config.toml
head_dim = 128
vocab_size = 8192
init_std_qkv = 0.0258
Each number is 128 + 32 x the weight over the matrix's rms, rounded and kept within 0 to 255. Layers, rows and columns count from 0. Numbers have three digits each.

# v: layer 6 attention value, 256x256, rms 0.185, rows 35-61, columns 0-255
# o: layer 6 attention output (transposed), 256x256, rms 0.145, rows 35-61, columns 0-255
v35:149122129131105134106113167107103058104130174126088114087117102117113088138164126165124113126108125161101146118110155119098066126088110113160094123157092051128075156075162119194129151095082157114144108075178099155165168147138148120157148107098148114048103121143123150170097026084133089149093157127149165135139118092162142169113082137170149166084148104137127173144131124148135107139142123091133095119130067147128179069174131109134101117187188133073131130105149122108154136130134129137162101136125179128081160118125141218123143153122130130091142097122195137164092121067121104119200072128135105122138161106137135123142078148106169149108050148134116096131092088175131186160085139157117145143157100085117148140194132072156098124138188190162152131112176121148171128160136092
o35:124106116124132134090170087120096141110149102110182111178156130088141114134115127118120157163125102110157134099196146170150153139173125084138158118091212135137149096140079145077140061148169109115125116106102145100087081099116119130086138103174151132119108161175125176057124231107135161115186100176120114094102076170116113123108121131076108136140105184151115149168125092156156137092132121137138192106172175122117127208186107130121170146113038091124151117155126092153086099132155106064079168133173112073088093092143126042090086125118139194136147110142032159105129132156130136152091127170075162111127155073155120166207129129161113080173151067083178128146205134127113095110125082115110136083099099146098162131050091189159135138179100120122084171142090143079135097139193128
v36:089130143120135112151152128127132077150140126152128128092114110143109110106127157096164157081168131129129158113070143126126200129167099131140101096143162109122168115084154132151190123132163137078111144108118112162169104152108062109185149143104112147199126150085126087126114085162117097129124155127166224162165084153152139148087124125089150099131177121140096125077166130110171085170191146159159110129097142114090125117107103138103090094096168118133156076140122151125176146080026111086195147159192140091129148151086154183053122202097147106191097125156153115104184116191143142096102105107103144059132133153132074117151121167112132126132113095143152152151103076156126116161192188105137171153127099179152137147168109068140124103199139108142138128170106119113131108146178171
o36:138133149110093081140100128135153117161148158112161120195176133138187145126175093188113146178097211098119077172155134163107082192133198062097114146117143169140131079165081139166097095168092111178115111147135113113111158142112156197103137170163165168149124072104142169169130109065195157144102094146187107112136158146139076120105089146191099155097068152084133130144091163125134137088081119105142150117136094140147115121176148123159148191180117151181088141107122121170075087126197161130075102121106110112097081122146158066175178126064079133070147149163117159163099110093141164138077113116132102151091147115099140145084119133141097163127180143097094125120172136149151121113114037170116121119052166138097088101093125169146100125099076127154108084102193193146143163163091077
v37:125108111156057114169146189125097135097107160106156110140160136113148111147115100164159124134127169104180105109112136082145152139121125116157125143185121145119157104154165117082133158127121129066105125158103122185079069082142109105106154141146052141188112107090152149187141147122112135153142109122125168108184162141199144148108113092136200149100104093075112152199148147153111127177083166083186109127219117128112108113125083126150086119107102120168168150080119131104149188115092108125113085115121175133112158142124140116149135135156164113080207161097181100110161148158133108108176132113110123117116165129132162087116140135129116159153195097128139123225129106193130144161115126078064206082142093132206138079130180126115120093127073145169146094123133168175105103105111127
o37:158139135110180155085107125115176096176098099133091120059123140119084209108121141145132118114089125097160123098101147135086153105090150151051131092127155122140157086139056169090093065099160156144181137124124045070111167139103168126116122136133212125092119128087168102124109097110157133170100129119108149137124074102032080094134139108073125087129168161136115133140132090153163146044184080144091139178080098136167135112157128152035157122130082188109105154136098111074117092125194193148103125132138119119163111190140062150102125096189110196129126099159092081157146141122150146129075126143106169111143094160068092105131122082129141088168136136140085090028137144133123153146146109131168076178083170147075110171134108179132145141077198098073100127073134098055140144157166105
v38:176179093151125094119133102136067196157131132161100107118116136113116113119075092147194146071120165147134083127158149146178065125103095122119092144105110140099144138096179054107119159106089087145150146160166154142141040147109120132078164069163108104112182083137082143112107168089149100089126069129146120101155130144127176123106130152120112136153131139088130158151142139146092164114074115105143113180188114124123105113143145110161103103126130168161141116148158091157114188106151162081120150130147140167115084121134107113106144136149197115171102117113119125147062173228126123157197053100086108138103211104137131118124102083115137102123159116091075150120103121126126130165149130142121111116114108128171149121134183130194129124118143079146093084101186144176088099136127171
o38:119092186148106157088145188119152157109119116081110131113157139142088135078084186128123127172129164088131133123119152106052154100128118093167156141157153133141133085133082224128133148202122124116084088076148122110114175116130115146177152165148089096096140102165122133172102091127089120150060125173094122119121112143071112098126155056076117087104105080147164058102141091114188121103192097044137164089101155161126160129123155139108115117159099134104131105107141160101173176161125154087177106143092124099148131092112150167093112088120092119091179137128185132117179129076063099078099180126088177160129115146153080126141118177105101173071146107142142130051180134123148084110111147120084141187128187144044088158203079108114118114124104120121136154122074112150147087140169113
v39:119093165089074126111125117111124058076141100139110110079148205191148083140095113070126139143132119120128149121180145172099081129121125114161134127169217134139114089130120089155103125107143140197077095130098131142132211126177108111091086177139135121142137154125130101150132123118131132089175139114178138107112050088095143167122149130189118115131103164100114170167177074143160126141122121098167085158105147141070190110109134109148076111145149083124157154125091147160129024139143123144112148138121123125146147169018180159071152150138130061183121145130139153134115117090191182140076079133136092119153144153154183153190175148112098135178134160133157187152162106152135128195146174090177093122124129183113156102142142094147119091165136106128186131180094156168092133213126116
o39:142114174064112120145121099157085126120132138119153148110144078069112153142116118139128113127149153100160107133093104115134144153171159108112119114054102133106129144123150158139095163113069100084210107111142191099113050121141138200175202142163123160154125139160161181158093111119182162227140067165161194116125126116155133094138110170088142134099169069165118084160120191089123105122190179194105125136151136030181115184142087177106143145155104161181109061147107123118132167071156096092129140113203179158106144117173119123145101161044115181087112123142126136146116071144147091119207122126110142118139157133087125067064102145092136105092138116103073108168153145053088162086161138193040135139115134060145097092114150144131106065110098153078102123123183080130129154088154099
v40:112152139095132124105136147088102141103109108114135067126135128028121082102134093094177119119131147083145070111137137137116123121097124148088138138128150081099129100058151141136187082107071115130088109090151138111101130171171096097130102181147081126147140148137181067156136119092139108154148091068155132080163093109117185156146133117150093098167130080116131137205129133142104103152107139161062114109112097054151170139097067150063145049154081110115137092172145143165077133127139121168105132103102106113153193139111149127054157134135160126164136095129122141131143144141077121124149069072146187136102093152166114127149140146133149106143160120117133196153184113147158150086151110151126121140160137150136141101141128155105189103164059158056113080116127128124155114119134177
o40:147100120147108157105143085190132121162138128131113148087094105164103148171171139139078103142131138169073241135123147105158193144170128120164152119140167110158079180171133104041093138179137104101152123204148115128086062094090176195140111165128141109109165116103111172184144121133157161098074148124129115116111165131083116052096065148149170132090120168150129135092090131147161145122129176096130096160130102154114094125176137112171094183122153146129156177081077083157187154131126152112151132134154105107120086136089126120138104139104087182084156146204141103161164114121172091130136175186051118127134147140116141141123061087099141172153115150120145049129086111122109115153135136142085155109048119134183167116123085100140076098104193113139160164106122098108103149105105106
v41:165131161122145135104146109048116177156138191138127122147071147053082095124151072103164102101132176132169060169093142127107175134124090102109069202141143121121148130114061139097161173139113190124090097146148160164083055074084128117144104102148147152115093082065077108085102125197075124138146106133067145123162158101162082102116146089139106136091105137117080177166148142119115131099224140144135116165133127123115124134084124151123185086155105117091101107072142145118126130123097158110071165119104089143116188104125167133162051129132103165109126102143155134098136124106131111145127086123144087135132103137101146075113079152095095116104077142119161193143171106121136189148192126110105121081111131117118121133127110102046134152130106164109100131165092135133165158123119096
o41:081125077123095168143090063169128095118100153169139113107131147167176194175188159163083128128149097195109154134103107147124161168163176092090109162149133137148108135110195158162105135122100092113150104144117093080146113125140091152114101134082095090151176142148102147183154086071140114088090135161122124189120130210094162190131148145070061140174168152098184145082115105204094116135086126141153141138077124104222166135193138150179085136069120146145199152153099148152088139170144124181087058099150139083104092174127118169103130108156111124147155116105161120143162165129082167165147121192076160110133196125137121173122203098147146081129190093120116130109141112185109137106109181112151079132119134092144116124148128152174106149145086137114110112077148115133160162126108108
v42:079200147079101122104114158076137196085142105110176096178089117138093116120149055178099089066193138058119163143096130052141115088201063159106172141070073139177117156158164127137129128131126122059124130119140187159097137114135100139134150120112124144211128161105116107165131183179171161138085139134153179150155139175132108094153118087112118132111081119100162119021104166104088163150139089113148164107158198120094147138141121140109138127135083138100120078048089090071087145131139215131157011126162197125174108128081213199118129147130092118121176107152209179152060142182091137104079206173089128092151121180171216141089153122149128173122131124071111109102106092113139135062084057141145167110119107107142174141147126124140166157153122075110125147165089114131133074157151117
o42:101095123117188073140064138144097102176160158149092193095110126140148145143112116110151137119073204167125134124187091181120142092066201104170109112103139107088149085110131160155157103136131110063097143079078048125168112098121157116068091170159100121118132131107173176131116124100089066084111165073079133148056200088104119146133161073079155124122140145142076075199137135092158142154111163152102152103079071149122112166164166165136136085138162122115127208178142068157187139136175059159172229137133049125084131048155053119170130100145137116163089161094106118103152075056166110158134154076129119135073138177128077144149112137119154145202135093102161185129184156118159134149130151174136117145117098162039148075095103150137079098164154174109162092073124158139112163084103116
v43:154113134073121171120148130138103101089145092093128134116110098087162134081147152169127100166158146116111127156141132124146078134184125190144134142136125068083135058075177122141137106150159174122119130137081164093151188180123141124160126128132152108122137157121109127165109114130092156122119097135152105093186044151108150106135147118081143175132108150120068074103120130173161144141145145169063113108164105167133164090134100141171141123161114111107140163141146124126135181150100141104127098146138117120137126144140072104078085181179116101104090115110121155130101121082105133084210104097108125156177101143138099106105147193138121126157137105091123094214156125147144132147191133148117153166117141102187145077145187090110097106132127109114109098152140163194132157142136113
o43:104155115172118047088105116091144130159122140170138111117129123169106079211162081151102161106089095143156143112158105157065183107097156066076174101110165139173136146154042123099092094108154096161135127117166139164119123084128153114092176155155099157161104098141134180173096172127148150117100115122140090205078148131139155119077090151160112082036121088092169180178119119011141107165139118086174130145202116110087099132102083104096183157074125137143137135120128102120126142167157084138153140150129160136120168158123140149118150107081136165166128130186105139096125121183124111103110198160175145086087158118120129178179046112157137137097142109127180153008092108102112142118148162125116120107117140126095114192152130132135179125116143123120146113075170133125153156165123109
v44:152099140155161138174091179149167143133125152170124185147087115196134129146093126127116148148084146108132108233129184193143124149171130125134146113130107138089115104111135145074098152068087135131160159144147174143102127162187159145098194117110189121114116153167136144115147098114097118137110120149127157171147109148128129136152071187104089106137143140123061156136136060117096111098096116109063149150133111150146137143146120203145168180184164132152135168121221163147133112091093161106073190090094168169143081079117137104138112082119098174136091103135133067077103133102093121087121113104162114121102137078119113131120107126100094205157121138083122176117137131103147048138100138109163156130101076084069149038141134080124146163100124144113119148134139175122146181075143091
o44:107165140125138122163150075164123058113129158154141051107213163153121135085092180128136158125208135123139122065125113167096038095094149168106085204132158137142162132138163142154129141135152116113136096122131119100095059129073105123124126092167109149127115112120122088104115176132127084124147163171120175069117167113129103101154140072134138125086089100103158112087094147152194089113122074129198144140094115102089129137088105078135119124113070077152131073161089112079125103155138114142140073212161151125041183185150104180184145179130141091111137104140205142147145144186157142169148194167169131104144158104104154122104114162147165123131131153086140068079139098146137169113143152114100117120154135129129149186121111093113128103199062113109168133095150049127117111159129127
v45:158200137158165149140097116164124119165124132121084167187169119092090095116124105144125163128151134116214138145124150151113136085125071174158099073121119142118093111149094143160127178173112115160121141129156107092167110155126159133152061167093103072047121103094084076125122120087095143110165135152155145153082139130124086088112199109117086191138077161125144126134087149124172135148107102145130083169143150072144155118115165124132096146133049169112129135119110159091144107194156148115188122175084106129158158133127128147144128124090070156186118071162172182146111176107131100116087147133053160093114126094085055092157122095135105163143168093078104149169093135105115095089123074103187118122211103085080161202137057117157161138099137176130127077173144108128109153168106142
o45:134094111076103164149129159081138182121151140094117170126126119210084138121122151122143058119085111146056101105185018108137120175144136069139057156129101169169121133080160114114106101124094108114120123098112146122163099118136129142137174129128161107166103108180148197143108115147118134123103152149105083080177125138143138217144106072142097095078156106169096174093160120152157141115086172107133155103115199180126093165098065132182127141053200097154131107145117079125117127105050152112117121088133099182125122116141124090124140155137215133114140119082093117093129108128065161184158090127168110140159097143187147110144112114112145127148121153174127130118090151133154122140140116172104165107053148132181062111121104167110123131167132061090122186132103153148134064119103170
v46:192103159103087147094154113129123104128174104171174134146203140075083124105142097180112155091109154136156075114077139138187165088135087153114098129213088106197179112180144101159154130191147121133124117117137150131183103080175081172120116168149111132093196117141127162125156165131124076180133146148093073141130108113080156073109115129118141145141142137149158138082165052044139107090164061133159086152130110131093142124055157135123120122105130215109170136167120125123145055138128181175159191161145127155132144159103160182176134088091073113155064171127127127059107079190171119118131091099090098131137136098114141143156129100136188139148141102142159196091162143105103099080066181137176199132072107096101169130107112129119108139103174140077173125165099134111059129174081131
o46:053104105146090144131066096094124139125059095063138114083038087110126120099092125127126093168068083089159143115166114136130099168129140126171174108065001197038077134089161176130193112072122128101144146111141104124111140159122154017082148083126095160169153121092113167139061069139097121075074129111145160109074123155090102159151138169119133090149097117110110201115078230149130138174128195164049126049109115133081118123174140132180116149133095088160104063122147130121133149100152131112047092118143133171181101120130142117143143175156143104020134092123146130149157155113071102110092140119125171117138105156178082125060134108106086128083092178146127126107140098129118144176146094141091061107148110104177127081127119181104106145133090091131095094125187070161138175157136140
v47:152154144140119148139106144084120146098149174124121095133136090097114160155063166170115125099143145108102170092137118082097145144122164124189131192112131117080152126114131154132098115095133179127094093131200151126123159127080095126129111157128130133150088118160127163188125116065138096103104153135106141172081086170076107108136119125170161126114175110129111123128146100119153162101081085178109175098138080081181182145148181086162088111090121123117101099109095126101138168064074117130162130114116193155123114124091103082122119201140091149135121075152108101167114117103096148159155133149149066143153154136108164073177106111157143088164119154046085170132132106140062156125165130090170130139117141194130142104129176148165138169143166151128122145086144144062127164130092203
o47:150149109118196144067101149175136117173122064197100162124135126176149111076105138115133110148134142133130129089091121162123158140148105163066075148080147125180095157172112083103175133161140073133149162102092067153088113131182135127152205130121130179103214134164149115081146140156141096137134122153146089053202147097178133113078128157102105113176090131153119188147146101114172129156126156092133148162124162180108128129103143123164155114154158139155134109106161174180082101206174162090088204182145124108099077170154140148159134136147089105107138157086069179044126128150126147149126069092131166104131147145170081173106136134075163188123128125173154122109146152118194084139136169140121084095110138093074133145104164121072090065101071115147129141160154066163080077137235076
v48:133136133166114118172131136085116112137091107094110147092115134153112110126114128112147136134137089096107129094107180098134117101166142151166128079140175083107101126150141085135134166134194127180107123165090126134159146181128151104105141122166067111162089054114158101119126146104085193103093126137124134097148179131129114148121044125080127108105137142090094140108165167122084078141119113113149043115067125105103132053143109106096133170107111147159124131146138106142110131097164125120119151119126127172157086158161166084105204151151130126111137169080130137102088151194131145161167114126096170168086184128068109152144101084180163111125118111108168151156083160155212096131104137100130134149140114132099145119095163167094141136119153125110088110063129103119143156121092142
o48:100129137134124168071103159102085113095081136215140159152130123056137160131169118124135147126049140082160122162138091087138147177076109119098159137125153151112100136069155163055121114130051147120159164051123147119064118078122120155115146118163132102111173155120161118150078170173120079165189105088133145167106100137131134096115117127205092118081146128166163127167068120145151116098144081123073187164168171180135102176079134081078116129136111123040108111119149149149119145150087109140128095140137161063122143124119048173129057115134129122077109088128176044138130097079107071124108131141097090163111115129217175150123126144133088125151088107144080091082131122145065145119138124147108078081118151139138095144116121130153123145122125131167198125133109107155073094130148108
v49:128181159197124116116121166133053097082116136124214127131083144036187126137125166143123093114061174154129096094131091119162112120163171159095088162168131192121168152130098132141071157124177113078132130104113098102115180087171103144102116164050102148108094098112119145118166176065097125161098109175128169181150095122125118062126155069078168172068098121171156073162119144168112116120166156043115107180162078173164070096146126095068130095131180148167124135142105052108089072124143105152144124092112128077177074116115128145199145117133165142110127161179087132125121123128120150141144149145126160048082142106176091217200129127144093141113114119078161102109135180154145082140191130080152141166099127141176105098149116140137102017138111165138100113131203100150113119114186091
o49:062081094065102073105143096146153206148143140116080131100112116117125154139143071146116090136136175144124155154116126178175150108097098080130170106094144158198105109166123103090239110139103138138119029168094150179163097100084103069099116125171137189160160137135093160131108080117123172129143138067099132054196131135156123125123110154148113109175099154113108093150204096110129154134116102224127127074175153090126176134117115154165167122142087086086122111112113194147196141128163138082104151146149155195084113127154101134099144102153087134131115138078135123164108129142172150079026079071129110170191127169119187070099122118136152166154167136152071127140156106145163133156079110141142149122160178117071099176108170110140078212159209095169115137132155218097150176169057173
v50:193118088110144128151137198109136169130118123177145140123131121141224127125173132055130096100112150131091166133151195119086125127163130124110143123086158136137120160167125153116094116126166089121163162111103085144199147135155167088102140125118152121145084115093081063148097126119067142120174121129114163129154104109167109103138064104161174115117128103072109180138177122099087153145165149093133141137096077172114096124091117135117138124129208134178186081165090141129117131140175086078088131089089147182111117125181107117172143151127116114131099071116156130144154131102127180169131135119116095112124128071140138198110099133165160209115116102087127148123124105190148065176159140168142042170145145161102108157131197104090167092130159164133087144078175101140211072069120098
o50:137152157150116051103168081135118072116142102105132125132172209136086082164134116148106133154118134105112128108063119139146132132078184129183123146154117118148082096113130125088189227103084133154073090141113170104081077144088127158154071107098056091047177191171150146073130130166097147141100135138127150103128134157113168159133116183159090132128106158163156117134125104176155084066094092153171087105181168141117198188180154164076157164099089146093129114103138121093068122108091099167153140155091119145090113091131112141153152081168114145155154141153090136080091083129133136134151115159176129120122137137088172100165136193069146054109102133160098106133155104118080172142128128098143148116146177109160180167117112139199092184163116145153147114147119104148071146178128135
v51:057166072169083130094118151062104168120169112156150178112144103127150116075097116159091093148138087146135165103090172111118131157110117094177131064107156185136078127137112057101145146106114127172093163135143091099066126151133129115124117119093149150123084090093086192070135051104116173148000145163108073144081092101177137105157099081106122060162093144144103086175088192118147044063137151129134088188023102159080159084127112136158127087109102165123098151146142116115137154117204130146161142136118155119069199157139109109092118099120122144125114175134114117149094229161130095116179135180120114111083135102095113146107088121180154157102129135137118154163175119126131177124101129177154112080142149151182128136166088130074087082123109154123120235187152124151164189148083140
o51:086073156178122143089096096180121088122088163148146101120149156130104140128125139132094115127107116118127164156179031136128103164078147137052131106157029085100156166094105104119131107115109112097062106081117158119147188141178122173119150118137085141152114143120146126166114227130129069137203102088099146109174135117130099097063125123124182160082139146072155151148141065239091213181155177115092113090144187097151136112144134092130136126138141146076138094155128126122122146135046126147084128129130147092153127052129124119167127093115145133082170105124134131141162105180126121136138148153092165110200050146143119107145173147133169084177058114136127181103113157096106073181112158090110163143117102137068096128091165123209099178135171148174121065118111125100117099099170176
v52:127135106084148126150162182087149166157111125107163090110151159189158162126181160103122131120103125134126108070125076093086149170098158177127105131170086118118115163132139126130133075158112079137200168128154134121119116110077135122129154109162117057181111124127143172129142178130107151135107134101119082100162218178163145110097104122126145195183162118069121173106064153122088157131132146096112131191130166145077097150116063109078119129182144160137107133108115156048098084110167077141074112134110135131138134100162180111164086148161127107193118122123138149149088131129131090097179083117160116126102120075128151094153159137134144142078095108187155128161077100114185125237142109112094128173154122089166129135118130109178129149119151103104137134091135172154136043173109126
o52:147116108157121125131096081133129099147160126100095163133077104102109065125114148116118092132120110115133132155125125139139120073105122099162154118105117114136104119166087155124093197115105177119077183160107130094186145115185142145137122149081130140087148165082113108048130108184153087104183136115141146126069050108123131154123121100126070085081097145113127113202200133140157125109085107139166150062145113173165168119152168132114098097093168090057142111123150112150101183109109164055195111067107113148061108140145149151052171153155111180070171115162112117085168145131144158124122195137146122138085149127093118141096144167128074110159172102113120104137130150157109166071115151099120097111128116119164124157177148172086157083114087133111139137117091153095113137094146143
v53:153118144089137118124090116190135156198104114110186125163144120151180144107210101166121077157157062112164128153059140196106137138104128129136138143199169173166144129149125144049097130190148101103149132109096081165147166185165125129131144169146074129148126096123139157084161119234104125135173178103173162195113189136136078135111070146101089112161155098130108189141118140155055099103150167019143190125129142103085125140157077041068130073141093187131092152158151095070131179143185093137113200144092109127142158083138131133132133106136108124084159141144082086108162122176157165092142160058140118165124084119067049138129132120146057252071119151139144156115144134131109041184088117103182111101024061134092119083089110138098125107109138118101099120094109219136138087123120138
o53:115082092161126140164077140123145085136063145140136121089087131088138175172083158114101165122119140125142132101192070070145112116080139159040084163132026114082119105114169159158107139118141225168078148140100198106166091115107063141182134117163087161129135169110089119164058151120150078128143124084081139104154085168147121169145144100144140148101106164123118099090102134089197109131124097210080118091144099162150100116116168236079078235112114115066091141145114178162132094120121190121168126114187112188188125189075094131133204112167137170116085163130140113131158096095124104129063139169167120116126099093169229166144094112182114104149150119089129110159126152157128168069144117149137169171193131150193121098152132112126148130158120055144208163135097080081089160161076134
v54:118076093121163112190159162082143178165154024106110093146164206144132193153110154043167128112156169172131150138133116190149161151135153055104118137128110157145117195125138176136074149099090136106089121154094153084128131083104141108132149072116142126141079115140133104130117125155143119133139157132142140063097160162174166080169122119134140148118123141161110110117141122084120126123118113153132155155096151163176143175117135132115111144111126112111112144068166071121089194139113102109153105133129083141169099161110189188135135143158174112110151157149092131078187172129173160125106124165143158096130107134125054101121147098157128122156164173139135111112119182125170111129165151161077098130098044052162097168152146103072124113189075162163088081142154144127097104108172120
o54:110110120132069142123127111169167080119170184128154218118129093137127127082088081148119094163108071108130109095137153112128129077095131156145100113117178138142080084162121080195161122170182119130205148126153151117133142213070166177088107193153127156181151110073141151163121135163137132128184092155118156186167156079103132166121105092148085120128157123088147140120120206176065082090124126111081084183116138133175145153082146197103137101077094112149137177080140159046167084105174109122135137119119147092149117127132125137108125116127139142153202087164225144107105064125128161154169113072117110194130150093110164168185168174093075136161088106110098111153145082130090132102080185078161143139176225171108146071139148107166176093089171100110180131093113105137206127196109144
v55:175176096092093200139169116062052075135129118149106137152172079126089134149034133134073102123165133121110144121132116121121114057113181109109105099116126103136115136155117120117098122206143123112100131100184146140177175082173147141152137122103189125135154150099071208137138188113096159162100119125114142075168096172081110117121104163085105172100156098130152141136091111091104184154131112094173173092149122142115110098140106116072153104100130080135126113130122131135206060118184075171102096090146117113123153135090124108112155201124100140153100146143142147106164163146153113089118097170152109153161172164118189098095138176110107136126129171105127070146104103143155128103153103096123136100157129100146099115078103110146147128153093140140105156142110154187129139126113092
o55:098162143131146090145122130119182128081158128101091110108164095136127098131198145182184112189103113149130089116085118146102105158164152121099182127153123137168167116092128169137127120049159133151160123147037156154106050165091179145127140155159093126117165103177165101098187112090174082123134156120126114191101180116148116104128166138173140094135119162126135138142202109152188073146127172193105112112105134098124115104088168189142098096150148152113086133064170099159117192146103200096134136181178114161108115089159148158185141092165161137107129104133121120137125139148166074131113154113074137108082148042136128137136162154189145128115128143168143129185134125076107137118097098150133110121133090165090179109151141170117090070118112087115125136166137160096074145120081091
v56:196108135079156142118125118109136155115105114184142157137123115134123110143109138141160121182148183129204145169166085137112101134113120159177115169088102098166128147133106176105188206139168157158157140118161203128112091127107084078134084145124191123161117191080160118116148127194085178101034167073140140120084101143023153147118212136152125141102135066168106138118064143134097074095082154121112175107125159127134117134146140145145170113138155129097125096052095158095158151101072149114106160112068117095114118083128162124141159110122116137086125131101155166082102129076195136114116144112156186194090139131136103099115145077074177046121107147076092096126141094104046145122140136189158134133098127092065115093109152170081167133101037121122111139122117106117109126153097086
o56:104152128152156142211141134140072097138135116113078137110168134125107140087137157086121177132143084085092110103063132075132168169151171100145162118196149110098138071127179072114078068100135098105130122123110136180142173162116213106109122180092062107141157040174108109183127114061207024140161141157155064099205170139207172210175110099098054149145119060082174117069147204079126189109165101103154104161097126153117126084106167108144121161095087133135123173134174092157113138201171107144100080105170100143172186153121070118104126088179134172168150105128122094180143106154098104127133150131157117092138055147095118139117156135163148143173107085105137112139114171147193089107143159058110095078155119156160121149142119166151107102101153172086115109091181112110140098132122133
v57:135054186128113114101158128125121095107190107116146124196106070220094182110082132110104122090166106109119156151128153130134108158132112122147156127155115149106150134103122159166156151066162088076135139114163174105146131184148136113087152119138077140145160145129146122178169133175124113159235148109155134121096134143210126123114145088174114137145146139073152147115102132122081137192098186140097137172122125123098135156173122115129102141150132131125137154139138170113063079130108097145149118157108132152134100136102126078147215142181095084132201121168109097135133119107154106156105108079092087110136126148116060135113153105155124118185181110149176138193141123150136074102140179104170094100169179126129107116131121114147148144144086071114134130125119115186115124140082158
o57:184218128145119118171134145148170200118100170141114086101137179155126093162116110147160169173149174064115101083098120168152114131119140100118068153097095125128053123108163128112123133159077090179229152158097117116137130103104142142125123110083169061178089148078142145100092105144123103166126057141093174124123090130028113134137112168112148123121201070135122072136090160130143116087144120109193143109088111183106111116135165120142085135116158113187103151136091131138143099138103148102100158071120113138093162125168159170169050180087152151096061113074134137122150096116162162136128119150164160140118154071103138070150085169120135170140092153118093108131069153165065154121173141117096131179056115122142152137145163086080110148096141130139127120112126092063123141082215116
v58:129108115108143117155149069076158124149123108121119108083157126143125141114142086085090113086166139131132052177104129189117124125095096113129118131113117110107092127097096143082127143180073148138133109155148145098101088162088152116100157080153075116141098186160113118155083102163063174114168158129127118084121085086107132135079119106154076156112136125104094176125098137156104154143131135130112140143100151146106089157100141078100175077140063135107120154117124158091166148157150104136198131107220114094147141130126194088135127123133137074150174182117124133163147058125208112171086120110107169121122173113148189156099148106124113122117183126113138113102191108128130101121086167070130083133121103178151051148128088120171094099090062145095126175130112129103134122133156155
o58:101139153179079144193162151182149120134164171119135120161196105088163105164115083226126105155114133152128117079157100077095126144133143144126102127140180096107132202131138148116157181114165134066120126119130081127172182128182114134180169150106090143148185144137133176092143153144189149155104088153176152180089154164140160130172131140098114125139129067141172064130168133085105129105178105124108098146095057155146193162174127145092074167079183080076177123132107089128172122118159098140059097127085128132129079140130127122127076097119096162079094059163102132130108182119070127119156117129127096126144052081151175110136111147120148128112079096135131129171070165118123139170157112198140172150109130093147142110130143121051155129115150089135100055145060114152113119140086092
v59:125119131174139104106155137118142077145087076094101125102105154142115154133118076112170128135178155078071100215131079102092100164193167106070064168137120146164143106175101170121137053095107120117153082119132128132134180167079090127135075170147136100109169141139097184129150144111095116170107189131130111127073074094178089119158153083153151087141167123141079108142135140094136100183149126164148099172164159089143099113128167078081133127137126143156125160140140091142124174074164089142117109051138140116171078130135143120146123104098133126104100149131115121134183176151161161103121105153124134155138079135114165218110164120160146149139081126071134154155143071052119172123191146121148052104085110144167152126129138149070136161067114148107105127161120115133097099160166178
o59:113141148118118084211101107149129186128160171191123147078128119143154154136176157178088108071078073160176148090076133148162138048079075111126172104128142073071062127058174156089105210148132191118100117129152111120130156132175142081135189087128081156181134130130110073161099146152162117183139111156145127151148147094123118109074059193111136159093108164131124152150100126148098121130164127133146096054059139187111166118114064170179108134110129122083125127105147167106161141176101112122120114132121137083199126116148200122145114118143136133181152188145114151114072083113095137159148084063113111166130123156171112067131119120158139115078165111119109097142141219157130066163100092108138147145193128161077137127120156136154100089178121096105130111090202157158159164132136100
v60:103136107120121097152171177127093111168079131118155079143224146129160138141081073097077128161120087124142066128137075145092101121100196124132129077138165087129123160110054113109103153133114120173149091171162168186092073138149161084072186145155171143167197147171151129134115139092138137133121182136142127131123105149149191176136116156143162106150191127149116098105112144126133113107108125182112126138124132163141098166125100127175114133166106175126107133157109115127149113076108070114099166156097073145132151153097127128074174153104119153093139154142134110103133099112160086149124102133156153143159152159133156127170194085137166157156150125147037153114124119151134125154047121169085063135142112144103102115097061129109124115138100159181117145167151099116123139139182144
o60:226129105117124165144109056176079078105224139100169127031110139123103151119168172130219118091135151124120123127129170053149144158123061106125118132166146155129145070060147108135101083078161150099145119128117095140104136075135152178101094130178104165134097129127122131094162128137099124184095098101149129129140160090111078114181101118110130190133097123115135132133157113164136174136179120139115118082179111098131175074095154150078073133164123109129148082081089118154126129126119156118099142143116190123121113141128167121155119104147072107114091116179146119146161184142145130102154149131111085125122121028163123146109127167085101115135085171157136044140163123127087088122227152116139171074121115112126113137105163154120073107062144125148137099155149124168191097126087150
v61:155170068122120127203098068133106130134121161114132131123143103152179136111115151148130119123161136109152132122094131133157118123142138121158109153093029142096125114121142154096150159161110155084144206107161065130057119160113170149183117151115117158079160161141178120116090077184191138143116112146102103137074097095167075141162157163088166183055110093104087108136134179180162144087103159156131145072130113156189123118106178074116150076131073133147126169163148088097160212179119167133152112138123122186132133172113029132142085181128121127188119097116158116109125135099120102161144135106143074122187147121107138083131179111120141081154089139113140103137154180171064123075159123070127124151110105134107109179038121113115094118152097175199133158118194173133159166208134161
o61:128097167091127142091144204105207130103074149150184114136167129135127125151165163138117121122119085212154161121167167145091090205090071122070133112122160142096152119062112036170172104051153101123084116133050125127210148149110106123167126150088135128104052058139092144076172159102121129089168148145140111113191188164137152156049102099146135115206161075139092113137097106114093164184140111102194104158112176124100154108095051205130072143109182113145116164140147167174098083115182144114178156152093046098113152073128183068116150064091154154106126144117069100141146126117073155052100139139102117128147168093162113161133079119096166143108166143172135110117106075096161095136135123132118135086124128110157092096188087148128153131095110112081115132165108066117136114086139129